Weights of a small GPT-style language model, trained from scratch on English Wikipedia.
Architecture: LayerNorm before each block, learned positions, tied embeddings, attention and MLP in parallel.
Each number is 50 + 12 x the weight over its row's rms, rounded and kept within 0 to 99. Layers, rows and columns count from 0. The size before them is the row's rms in percent of the matrix's.

# layer 3 MLP up, 1280x160, rms 0.103, rows 478-518, columns 120-159
095:33 41 56 28 41 41 52 44 64 59 40 40 55 58 58 48 58 39 54 36 21 37 70 38 47 24 63 54 76 44 52 50 47 27 37 61 41 68 62 63
106:65 54 32 37 48 41 49 50 42 42 64 45 43 60 42 38 67 63 51 44 51 40 59 41 52 38 79 48 63 55 49 70 24 53 31 50 55 51 49 47
094:36 33 36 45 66 48 45 36 75 35 54 33 32 53 43 55 51 29 36 65 53 16 55 69 55 41 63 87 56 56 67 67 48 68 60 51 58 40 67 70
077:46 41 44 39 35 45 60 37 64 67 55 26 27 56 59 45 59 16 52 61 55 52 55 47 46 48 62 33 49 75 39 67 35 49 53 51 37 39 65 50
085:54 59 25 49 50 60 35 44 42 57 65 46 48 52 60 69 41 54 24 51 61 57 51 56 47 54 56 50 41 38 52 54 34 41 30 52 44 50 32 26
090:53 53 48 35 52 59 45 50 40 57 42 42 56 47 60 65 47 50 29 39 64 57 33 50 55 46 65 48 63 69 48 46 45 50 31 62 60 35 37 60
088:64 55 49 59 64 48 58 42 55 30 44 39 28 39 27 56 55 25 44 31 44 61 50 49 66 39 66 49 51 38 55 48 42 39 67 39 56 56 58 78
098:48 40 26 38 39 42 54 54 46 50 64 56 39 50 33 46 42 46 59 67 38 55 68 39 64 46 41 66 62 54 61 49 34 50 40 58 43 67 51 48
114:56 47 50 18 29 48 34 28 62 29 64 26 38 43 60 56 42 43 47 58 53 55 49 26 47 53 48 69 29 53 75 58 33 32 54 60 36 51 50 55
099:66 56 45 62 55 64 46 58 51 53 53 35 57 53 64 69 55 49 39 57 58 53 22 53 48 52 64 49 50 47 52 36 16 31 73 44 50 45 43 54
114:39 52 46 46 45 47 55 22 56 43 49 52 46 76 57 49 76 49 48 53 66 68 53 45 41 40 74 71 54 63 37 66 45 52 51 47 54 52 41 48
093:60 45 57 20 59 49 50 53 52 54 41 38 56 62 37 50 61 44 47 46 61 37 36 50 74 59 43 68 50 65 38 32 45 40 54 76 63 44 76 53
090:42 43 59 64 58 52 43 34 53 45 35 34 54 63 53 51 65 33 63 53 59 77 34 54 47 32 65 65 50 63 59 34 47 35 36 59 76 41 53 41
102:65 61 30 53 49 49 49 46 59 54 72 47 65 29 42 78 39 41 64 54 58 53 39 57 72 43 50 51 55 32 40 59 33 51 44 55 66 50 64 61
092:66 78 55 45 52 68 52 49 26 57 61 43 59 41 58 56 42 55 38 61 40 40 65 32 52 61 46 59 29 70 56 30 36 35 52 72 41 53 48 34
085:60 56 56 54 50 56 57 45 60 65 55 44 38 35 44 51 55 43 51 74 46 66 33 26 54 49 80 63 45 51 54 54 35 31 43 52 28 36 50 60
093:38 42 41 69 43 56 42 41 67 54 47 58 56 54 37 55 46 58 42 75 30 49 21 72 68 45 65 47 60 54 39 48 31 50 23 67 50 56 50 65
111:52 42 47 55 71 83 59 57 47 47 24 56 53 52 47 47 53 61 30 51 52 67 60 43 68 62 64 55 50 46 49 39 35 42 43 53 59 42 51 29
104:42 48 42 53 49 60 47 58 17 39 71 63 63 26 51 65 56 37 59 42 61 66 34 53 49 49 53 42 63 24 56 45 21 48 31 69 49 37 63 41
082:57 51 57 47 61 35 60 43 47 36 57 68 47 24 48 49 50 42 49 41 28 68 15 41 47 71 49 50 36 46 72 47 35 37 38 55 73 52 54 79
105:52 73 56 37 66 62 33 49 47 56 73 57 38 42 55 78 47 49 51 41 50 60 42 59 44 48 55 37 65 34 34 49 30 61 51 60 46 68 45 56
106:60 55 57 42 38 58 45 47 53 56 59 41 53 35 42 43 36 43 43 54 36 37 67 48 49 45 45 49 35 53 41 68 47 58 38 51 47 62 53 31
071:59 47 33 43 64 42 24 28 44 70 69 36 28 41 47 53 42 29 60 64 62 60 45 47 53 67 37 71 52 59 52 49 39 51 49 90 48 38 69 42
084:59 46 29 40 43 67 33 34 49 46 54 46 39 47 57 65 71 48 40 44 49 57 44 64 63 43 58 54 61 33 29 34 50 36 51 54 42 29 74 46
107:64 39 39 47 31 34 53 54 56 67 66 26 28 34 42 55 48 28 41 69 69 55 59 36 51 47 55 53 29 48 53 52 34 49 57 61 46 46 56 42
092:54 61 45 49 54 63 50 46 42 58 51 45 65 43 67 45 39 54 57 76 21 42 27 54 50 48 48 45 53 51 65 40 61 55 42 45 61 77 32 57
099:46 45 56 35 34 61 18 44 55 63 42 46 44 32 62 53 46 47 52 37 32 44 37 54 46 59 49 43 50 59 41 58 28 35 52 70 65 41 59 55
096:45 49 65 55 55 46 41 43 52 49 31 37 50 64 41 59 49 29 44 60 59 33 30 42 68 38 66 55 58 40 64 54 43 34 64 62 70 44 45 38
090:65 69 32 38 38 38 62 34 36 38 39 48 47 54 41 64 44 24 56 52 42 53 28 65 66 47 49 39 54 51 43 52 41 21 40 52 31 47 42 34
105:46 34 57 47 47 42 74 57 59 60 54 39 52 49 47 56 35 30 16 24 62 50 45 46 63 66 54 53 58 49 56 52 35 42 46 56 41 48 67 61
095:44 52 47 52 39 49 54 40 53 54 53 63 50 57 68 73 39 52 31 53 57 58 46 39 40 36 49 46 52 37 66 45 20 44 65 70 49 52 74 43
065:55 40 45 37 58 47 19 50 54 51 47 47 36 42 48 51 52 47 40 44 40 46 53 20 52 61 67 73 50 48 64 80 48 46 53 66 52 33 64 47
103:50 46 36 39 57 45 55 51 48 52 47 42 44 42 54 53 49 40 33 51 62 45 60 61 52 61 68 62 55 30 33 84 27 37 19 76 42 41 37 50
108:49 52 35 53 35 50 25 47 48 48 26 44 39 48 48 45 84 46 49 29 43 61 34 57 64 47 36 53 54 60 62 42 54 56 62 50 70 48 69 78
109:49 52 45 36 56 48 46 39 32 51 46 37 55 43 49 38 33 33 60 57 50 46 62 47 47 50 47 38 35 61 49 56 31 35 47 47 77 41 41 61
093:47 48 49 44 44 62 44 59 45 66 50 39 62 45 37 50 41 59 44 50 63 67 64 51 61 64 57 54 44 34 41 48 39 44 35 64 40 54 43 70
103:66 56 37 35 49 58 53 43 55 61 60 48 53 52 56 56 50 35 55 49 54 47 37 56 44 56 60 75 64 52 80 46 16 58 41 47 50 47 50 64
110:61 66 45 27 79 45 40 46 58 59 63 46 50 54 51 71 81 50 52 49 41 66 57 56 42 49 65 32 53 58 50 58 44 33 71 62 62 64 66 35
102:54 48 26 54 37 64 47 43 50 60 58 31 38 53 59 48 42 55 35 60 48 68 50 49 59 75 46 63 44 46 53 41 27 47 45 68 40 62 48 71
093:58 45 80 63 41 57 50 65 60 66 50 22 42 39 32 52 53 52 35 56 36 77 35 51 63 31 48 40 51 55 49 20 39 57 47 64 55 51 60 53
109:60 58 57 43 27 48 55 47 46 65 63 48 59 35 71 53 45 50 53 33 70 55 52 65 46 65 46 63 45 62 65 58 40 46 62 52 53 34 71 70
# layer 3 MLP down (transposed), 1280x160, rms 0.0757, rows 478-517, columns 120-159
092:51 54 21 70 24 72 32 44 44 53 45 44 52 39 66 52 83 43 30 42 60 52 50 60 43 50 60 40 32 63 58 46 34 45 66 67 54 50 27 51
106:58 42 42 51 36 51 59 63 56 55 49 26 51 53 64 40 49 39 52 72 53 54 49 53 76 51 57 32 56 61 39 42 59 30 54 51 53 45 50 70
102:30 56 53 53 60 42 71 36 41 48 46 44 36 70 69 50 69 74 34 60 47 58 49 60 46 41 56 39 49 65 54 58 65 41 62 44 35 44 46 67
058:47 73 35 57 43 55 66 51 50 48 36 39 56 36 54 54 62 45 46 76 62 47 48 21 45 59 44 45 34 38 57 56 50 26 40 63 51 43 55 59
091:44 63 68 57 54 56 36 65 58 44 66 53 55 37 33 27 67 49 47 29 55 62 33 46 36 66 38 61 62 50 58 48 40 51 55 51 36 40 57 40
093:60 59 54 08 55 70 55 48 40 60 69 43 54 54 53 47 41 73 58 55 33 56 47 39 72 61 48 52 36 31 38 55 56 41 47 65 39 50 74 56
092:19 51 69 47 44 33 37 23 56 54 37 52 58 39 43 55 59 59 44 24 54 49 45 16 42 49 51 61 54 42 66 43 43 60 43 38 57 54 44 47
098:47 49 59 54 40 61 39 30 51 41 34 61 72 24 53 40 75 60 48 53 51 70 40 14 25 43 39 50 48 44 58 58 53 51 48 49 40 43 58 36
114:43 51 56 67 26 32 45 72 34 50 45 54 75 42 38 49 63 47 45 44 48 36 40 57 28 65 55 52 38 65 53 48 47 28 52 58 55 51 46 47
101:43 53 50 47 38 49 57 47 60 44 56 38 53 61 43 41 43 42 44 92 55 43 37 64 58 49 50 36 47 55 37 25 70 52 56 42 54 46 42 52
112:46 59 44 64 32 50 69 57 37 50 56 40 64 59 50 44 51 60 75 68 60 45 66 53 62 48 33 49 27 43 40 55 42 35 60 65 32 53 62 63
086:61 57 59 54 63 46 62 34 47 45 42 86 35 27 29 65 46 34 51 43 50 53 53 29 49 58 57 36 45 70 62 49 36 46 39 69 32 67 50 66
075:55 53 54 59 67 58 74 51 64 64 49 57 37 61 33 61 32 35 36 59 64 66 84 30 53 61 37 64 55 45 50 61 37 57 47 66 45 42 51 60
098:47 48 48 44 57 50 61 38 39 38 55 52 34 45 45 36 33 59 52 79 43 63 52 37 60 48 52 60 53 53 68 47 28 58 36 64 66 27 63 61
089:45 30 52 79 56 43 30 51 61 70 37 49 33 51 47 46 76 55 45 42 51 46 48 61 45 62 46 67 45 63 71 56 50 49 59 36 55 43 38 37
064:51 54 57 40 60 55 59 67 54 35 38 63 51 32 56 55 50 54 65 66 62 62 65 58 57 50 70 46 45 71 50 28 51 43 39 38 70 53 55 75
069:43 56 52 50 54 51 60 66 56 49 23 45 45 38 48 49 48 37 61 51 27 43 42 47 58 57 41 61 45 61 41 41 67 81 61 50 62 51 30 60
113:64 55 41 48 28 40 63 57 67 56 52 50 35 47 60 48 56 47 41 67 51 41 49 48 51 30 61 52 49 64 60 58 33 51 68 09 37 40 49 54
097:45 33 35 67 39 41 45 30 42 57 39 08 41 53 46 40 29 60 59 29 33 63 39 51 44 56 43 36 36 63 51 43 65 44 44 63 38 34 38 56
083:38 58 51 47 44 56 34 48 60 51 63 45 37 38 39 41 71 53 32 55 46 44 56 47 39 51 38 51 62 50 59 55 60 63 38 34 65 34 33 29
130:48 52 43 70 36 48 54 41 37 48 30 41 57 67 60 39 41 35 42 54 54 51 41 23 47 53 37 52 27 47 50 52 69 36 29 55 53 45 48 62
103:56 44 64 49 37 59 38 49 53 67 55 63 44 62 50 61 56 41 72 54 55 45 32 60 57 48 65 54 24 46 82 61 41 56 46 47 71 46 42 60
059:31 60 45 41 50 61 56 44 53 38 61 51 45 52 43 23 52 45 60 65 49 85 63 59 38 51 56 40 68 41 66 52 56 61 56 47 47 65 36 79
073:51 58 33 38 33 52 52 47 55 57 48 24 40 37 58 54 41 51 54 62 58 56 57 43 48 40 65 30 57 62 54 73 34 39 43 57 44 43 62 47
108:24 57 36 36 42 51 47 52 66 49 62 58 52 75 52 56 26 35 23 44 59 71 70 58 39 51 43 49 52 39 53 53 40 50 56 54 57 37 53 57
089:37 77 66 53 39 72 53 63 60 51 44 46 40 44 52 60 45 44 52 44 61 34 56 51 51 42 50 41 61 53 58 51 56 49 42 51 54 53 39 63
088:69 62 59 56 59 42 42 41 42 69 62 63 48 40 48 49 57 56 62 46 38 69 37 39 44 54 18 34 76 53 43 49 50 43 45 63 57 58 65 51
095:39 63 50 62 50 37 39 65 46 69 51 46 48 45 48 43 55 34 43 38 59 44 33 59 40 58 44 38 47 72 48 35 57 23 77 43 69 58 62 37
089:44 59 50 43 40 41 75 52 61 49 55 59 55 56 39 66 60 67 55 58 64 49 59 42 38 43 33 41 54 49 63 44 30 56 29 40 43 28 37 48
108:59 61 54 37 44 28 44 72 61 54 60 34 40 59 62 45 27 37 43 37 45 40 48 66 50 45 55 60 66 40 24 29 52 30 49 28 44 50 61 51
091:45 61 50 71 45 31 75 45 64 57 36 51 55 46 52 64 40 45 68 44 43 49 55 59 42 42 48 51 15 50 39 50 62 60 39 37 44 48 49 38
059:62 79 32 42 36 37 65 61 42 50 71 54 49 35 60 36 69 60 45 68 60 61 45 22 31 35 43 45 29 47 37 53 66 49 51 46 49 49 53 67
095:57 55 50 56 36 49 59 55 48 65 72 57 44 47 40 45 65 32 45 47 29 34 53 50 35 60 43 13 74 45 64 53 62 51 52 50 55 81 27 54
108:67 62 52 52 38 37 48 51 40 70 46 46 54 52 64 60 35 50 57 51 48 35 41 28 68 30 60 52 49 55 62 57 48 40 61 58 47 43 46 58
117:37 53 44 43 50 27 44 34 45 42 36 71 50 61 56 42 62 63 64 51 64 48 50 57 72 63 34 44 54 42 77 30 56 52 40 38 28 52 58 75
092:43 34 56 43 65 50 18 75 47 47 53 45 56 63 33 64 40 60 52 58 45 48 46 13 14 40 53 66 51 48 53 49 50 57 50 31 42 35 43 41
087:24 58 57 57 59 46 51 38 66 49 42 62 52 64 36 48 22 40 41 58 60 48 53 52 51 50 25 58 50 63 68 54 68 60 73 54 57 37 46 63
105:60 57 53 26 46 62 44 39 38 36 38 67 74 52 41 25 50 56 42 55 60 42 81 43 54 46 58 54 49 51 43 12 53 45 39 28 48 69 50 52
095:83 50 67 66 36 50 47 52 42 58 65 39 47 52 51 57 68 60 49 49 65 78 58 35 45 34 44 32 37 56 44 44 46 44 54 50 45 46 64 47
092:59 45 41 48 40 47 65 37 53 43 57 66 69 42 42 43 54 53 54 55 38 73 62 25 37 66 36 40 59 56 41 40 33 67 51 58 42 26 72 45